Weights of a small GPT-style language model, trained from scratch on English Wikipedia.
Size: 3 heads of 32, MLP 384 tanh GELU, 3.23M parameters.
Architecture: LayerNorm before each block, learned positions, no biases in attention or MLP, untied embeddings.
Each number is 128 + 24 x the weight over its row's rms, rounded and kept within 0 to 255. Layers, rows and columns count from 0. Numbers have three digits each. The size before them is the row's rms in percent of the matrix's.

# layer 7 MLP up, 384x96, rms 0.165, rows 282-383, columns 48-95
051:137156137143187135125156149083098135154135110103129109136062170103118159087161112100156118123124145165095125108076109128133136149117109153100133
105:134157092123118125147168144102164129161175094161137081139102110091119135129084125138113128111139101101114151134143106105148131144150134078135120
125:123120147149095079086148122140132155103167108120115140109103127123155105139098142109094097156201123147135130135139106139129128138150143144132129
113:125153122120153139154098157128129103155107109082122152103105149125131162115142114133134129157139165153185107146125122107121127133152091172140134
091:169159109121146123125152129109113081138160091114114098092116177152151161118123122153115151138078108156142081124136172115080154110160130096122141
116:139146116187154131099110120132131156130112127110144065130113099129066141126136133170175131156137169133143119119150113124128157156109090152148122
093:114106121136099120132108100160131119160104082130096138122112164102153147139103192168122079127173128156136132131180106163108132111130091147155117
074:128164121127141113151105118132116127102111134139127126127100133122099100139111164185100161128093178094132148116173113130130136154156129091153158
108:105156098114157096117129120141160166103179139126118100120143118135107131155136116153116098104120143142120143120132157122093148130136144154081078
070:122090120074118152154125114169168107146140154110134130090095128093136124138114173152114174118124110128147114174090116152106121122139135132134099
098:095129144105114114158126127145131159135119133145108130150144094151140110113115118108171135126142150127165105127091130110079133124185131145123101
109:151114107135113132119172145172157093141139139118111105076106139114143091148097114163138160180140115152144111141147119156118114127075112166150151
130:154105171104143129115143117109160147127108157149088103157098114171098111133125146123140127118148139156167121108136139125080130135146117153138125
073:119114123164170092077103133117139117055162141164164118120166117159139110132140105141113092096132098140130139152085120172120150122098115105103182
096:109124141081152094095113149086155158093097144160140165132161111148095129093133124139119151105131118114141181116132129154115136171085123155158139
106:119113132086102107110120165120122154065110143161145097088115110116106169170152127138151152089164126147123139146141166136145142140119118094122137
099:142129100131115148122169088099112143107161122089133173106143104116167126125106083150139125137112149125093122145132140104158133128122122120102114
143:123106155084135132138157178114142124119147138151104175107143148156129146127111098162152164121121114112119117136153091146142163123125151078107110
099:130088121155098132103124137146111133096153158103148154129085103122166084145108146143173152132133143136127132133122082152133125152162098124078137
106:131088110143111157133127095119110116107130150095127119136135121160145165140149099165143116105159134137144089160133132155107152162103088162151171
097:136119136122128104128135121151139179123166134141140065130111094151079115134141106142142107102145122152118111150123176109173137086090106175120118
093:147069118086122164123125127098152107124086204117171116127125132164159164166128189136108132091122122133152133135106158117116142160102119122113091
070:111116145161140153125128149099128133084081104130134192110117124144122143166110136115130139117120127122140117095127104145121155129127082131120124
084:171122115129147130119145150066126167127129150115147163120118115119117105120147079145150131112157139115166117145073154117115130140164157088145134
087:157058106102083105107136098140129122113119139108129120134111115129116102118158131162161111113120127136101114103110130128157117155132140118091133
070:129134128131137078103132128122094145146178164128082164103091126155149127142130133132122143132130074175141109140121132140125132167168142158069121
107:160108127131096128157158145060088193101130150124134125137121117109151103141155148134178144118134141150128131113116161121086107148126129151128157
090:142153084118131166091143138092125113081070134108144134161118188144147134108109117135126117101114123160064147142168138139144138159139103106113114
087:076151113155123112155113096150162101125120152154160171081105154102157145116111108154138167143124110155100115132100121164142124168144145105122121
104:126152099157102162124140144101152132062120068107134107163120129138151118117122110146132109149108129112135130122067145113094147151141149079123120
095:124139132129124101113127106151135111131152121148158115112148151133115150145139158150135120150111171154103140116131108128136113134141150120113137
119:151155156162134097173150120118118077163177146119110084084152148135144146105124129144150133089106139139125117120091125092135177147094102125110102
100:140130128144142146126133115093124155136121133143104095103134111176152122125085118176147164132105095086145141126140115114125156164107115056156085
096:131113153108059143109147119129114156123108119144101105111169162085160128155141096121155157118127145126139150105083140120113134128096143108122123
111:128076106169124145146145132156147147095112149128135088076132101118167113152106139112124115130136102161164150140133137196114100124125124138118125
103:157160132136137083126072142147086157098128108107141132096110111083135107101127115159125143135147147130154070129143131138103136069151133146102133
108:148131100151102136113063101137169132131130096114133185122077125146130155113190125147152103127140128132136121166133151128111134109144161122151123
116:182178131097106111122133134167124166138154126110125185071145114106114136093124156129099114107123098142101125111142150107135146125142172140143110
101:100168079158134123085134124109088074154139114116093098162142141173140151096131128144128142110129141128151148129101115113151132161126111119118136
096:106136115156108137082127128155095161124133120165099110101147123137183126132095118111126117118110125146137167129134149175158128129092146058133110
116:145148121169164119140104187121171093108118120142200120103110095144074116145133125157108147110130145132124111139140119096108115112096090147094109
119:189133133160096108099127118104109122091158149109157091086140158108146162128121156129143117144131127140155109102144129134122116144145136157130145
080:133127186086168133112117146122149100191155158131114175106162142109093110133135186114110140139123120136133151111127104133146136128116101152118089
120:107154095135187111150146162129143115104104123123158129105114113108138120110096111147133100145153152162152116130124146114131145113124099172111130
100:144136079134149091163100144123112130137142112139104066122154082142113142109156132173149141108154120073129141119106099142117162131112130140137130
095:073125094134126132128142114131160109142128107134134161095146099158158143130188068195142091152144137100144146095139095117129155111149136120122114
091:121122123122124135071113117128155121100147162116110182095105162140142138128146135121110105087143150128137134110163109119101148123147145163133135
115:104100110123114121152103111140123081126110150077117137119121130135165127167128107116119117139149189152149134141116150153093138107168128157130135
115:126143139126155105152129130105124116072103187125113137144142140131126111125131144160128178111137114124150084121150196089112124133121125146089126
123:181171133118158101139111147137137124124105156124100182150139111132149122139104150151120125093157112078116165110090134104143113147117084140120127
059:111128089152155138142128144108116119157145143125107133096050146151093199150119112130093150109170111162140102097098167134147114127113139129152119
102:159088112141142145089163116122126081128128106100160146153097095110100111112092148137070152109163126103147166101138116129136143129130116136095160
110:139106133150067108135140137157096101113135138159155139081164106122169112130121076121128120145106118158138116132138154141093184126119162109099130
116:127121109112115136105144117120158146167080104140147131070088110131113102132125101134134103126137145163147120124143127103163113143148125154143128
105:132177084079096065129154136139151116179146103113146139111133146140125087137139076126128111155132108144149131147122131111107133159172128143114114
088:153128160133138129143136136113114147121123076095106186082149167124110137096138122153110140126095096129148079113130138163142145129145165068078142
092:156119122171155110103108112115136107104153156135138128125178119128135149141084129112128159116147134102191121118114091164116124117134127155117093
103:155147103054140141128152169129161140111114099124115159128101130121116151181162128148096138116152149139143108113112109105146154151138096104124097
081:133119122131130145160108112142152142121114091167119166099088155098116109113172118141139090124103159145149112123162138160088170141134095136124119
107:156142117177172112073122118115151140139118146130144145126129161156130122132114142096176114088125118169135130095116123078114155166148145148101119
098:097102141133125106145148154166137172121127125150121111104119133132161139075138102135103151111153074157085129111108140151119184139151108116171148
077:099147131148098111103130147134142118138140121141130105137150087129124112164129139111112092155165119122129117108148137110147097113052089145148119
104:118136149107088117157124124117130110137131155081120085094143097127139128135078123139149114139187173122125115117122125164147121097132120120149099
096:129163129103105148106182177092176165120108095180123167120131088134135149116096177115118125110130112097152125145126117137115095150076122121125131
084:129137131093153128142135173154174135132095112120119084101130078149119174100101134178124142078151153132115136094129140115146166093092112164149157
067:150126129183147108091111100149148131103138113144097180126113163127118123106133105116125108110135112096117138154126127128146131114124120155101103
111:114117139106147136130153117144148144088119169149152119096133128120084153164108145115140118148140107184079116136175118166124167150110142092114119
102:139133112138089091160112077108151137112157172110129111148089108122130109141151092159092153141128111153131169122122168123123122140149100103169105
094:125129104179157104166116105151117150149179089148132112116056160142133144124119114120140094157143086116131134143102125113140172122150158094147146
099:098064130139150155152135120136160146137103104141120150118095185147093103120155147149119109137097120109110114134086124154169136132065125124155141
099:107130090134082108076113150141153129101137113117155133123075134101143152164156113129137096130187136149153109112138141148100144127120091132145119
112:088148143134095124154124173155161126119111126088107195122158113088090125163125129132145122131177128133160117165084107139146119113111121113095124
117:137121164156126138136161139160119135100129139139156123117125135143146141141112107169100140126144145119143137111080124127109124089115142133129126
090:100147111139140130103168182113149120138115140154145099160140088160095137130124151159173106121142125147141135142104128175086138141119088124099096
105:138094113151145153128149119086133114126121118122098140137156096171111127101131129134114121097157064117145128098110135108162132140122115121122148
085:123148132142169138123094123093106148103121167141164106096114106145136121107089151141080134147141132119180158129154145192125106084142094107147096
097:138087130150136127154154141152106134081138106121141101140121134121109125161067107172110172139139110113151126093102084123148109155114151131055100
102:127123146088112126123139121198160150105078131094150133128115090175096138091126144149149116095111131128120170119110096089123148174070113126117103
059:126117073126103124120185145142095138115087094111098136147124106135173165125127152121115146123125137155139130168135160116132144118134074149157163
097:113140149125107090120132131112126143113092121195096130145161133145129119136114107153142174153139113116160154141110128128072142139145163095136106
117:108078110127126105168186142131150110130119145155143092106085121163194115161121166122132126155150109125132144135129163140121144162130138152150130
084:096118075133140147118170139111147149136088084139151135167121111137110112104091143149159147118123134121177154132095144097155147127142116090186114
114:164122120106155124124109127137125108109152089127081131123161131143092194121109095137159129164111103162147133115109182108095140117102110124094100
087:121106119159124093117103126117168103129173134118077110130152125120151134147112155128157110152117102166137084099098111104155152138156105118144157
103:115151122130093133097120139129126131086130152139182128138143112136123127155122142110104109108061146113128130138174112086141134163107084122118110
109:149115155176119116154175125143124154174130138163122111111131108137119092134142142139127115140123126133086097174108088119154096168133123100140148
092:105132171101108136143140135111166120130108174108111111139139126125113141111132144177138166114152113157127154109124148138126075094154092160124104
066:153112118144152120123099137148093143174145114151120150092097170097111188148121136127133124120111154105126107095141106100137137154148156138131107
105:150154182085143095101152097105113103132094148115141128100170133105119123146137163117160154148129156123101080108113104117140154154147101120108104
113:136090120160158127114126160130089096111106124145136161103132127104178121155095134146173125115137176133161119138121141152125152103079094136139084
083:161098115148168105114198084176095142143103152132126120133116133135125097144124107132112143163147158097155117145147159162128142113117135121103126
101:094145155123098137150094117130111142115114129082159176142163160143113156118131130141111151112118129125159133073144124111144133083099117165094147
088:148129117138109164112142115121109108145118185173113128107102106128144135117123158091101143155101127117138104134118134136060172151128124158172113
090:128124131147155108101091130108166075133095125120157118154180119136148160122144131138137091129113114133150123179136127121074123158133086140097091
100:151132140146072097130110142145113110142120137120129149143131117143115087144113121117151108162118188144102102142113123095098144123184129189093116
090:183095113147158044158152137140147107119139111131132118151066140152129131135144184111112178143087116112138121111166140114111106118178119146137106
095:119173166101125114103088155136110164153149164140120156108157120145103118131132140143143104093152144167083105095137151131113138137094096132121109
101:131149111133126115141125105141119065106129133120145139131111155143119116141136145148143132113133098114088143121164192125104166131152194141154145
090:140138133133136104095131105134109121162117112121161126137099147146162152122099179124106090117165133085165105099171099178137136086093139103130108
105:112120111157130085133136111119160123116067103151129119118168110107144108135119107114113129091107116154159167111132135108120084120131121158080096
129:128143157115124131089162108117100147128127104145125161159178149157154145124114147149162133153169097084125094105115122173139122109111122135132123
099:123142125140138104135130127138128176128121098115086116143134134129164160080109129159175124128098160178140127113103113142128141150091127142116065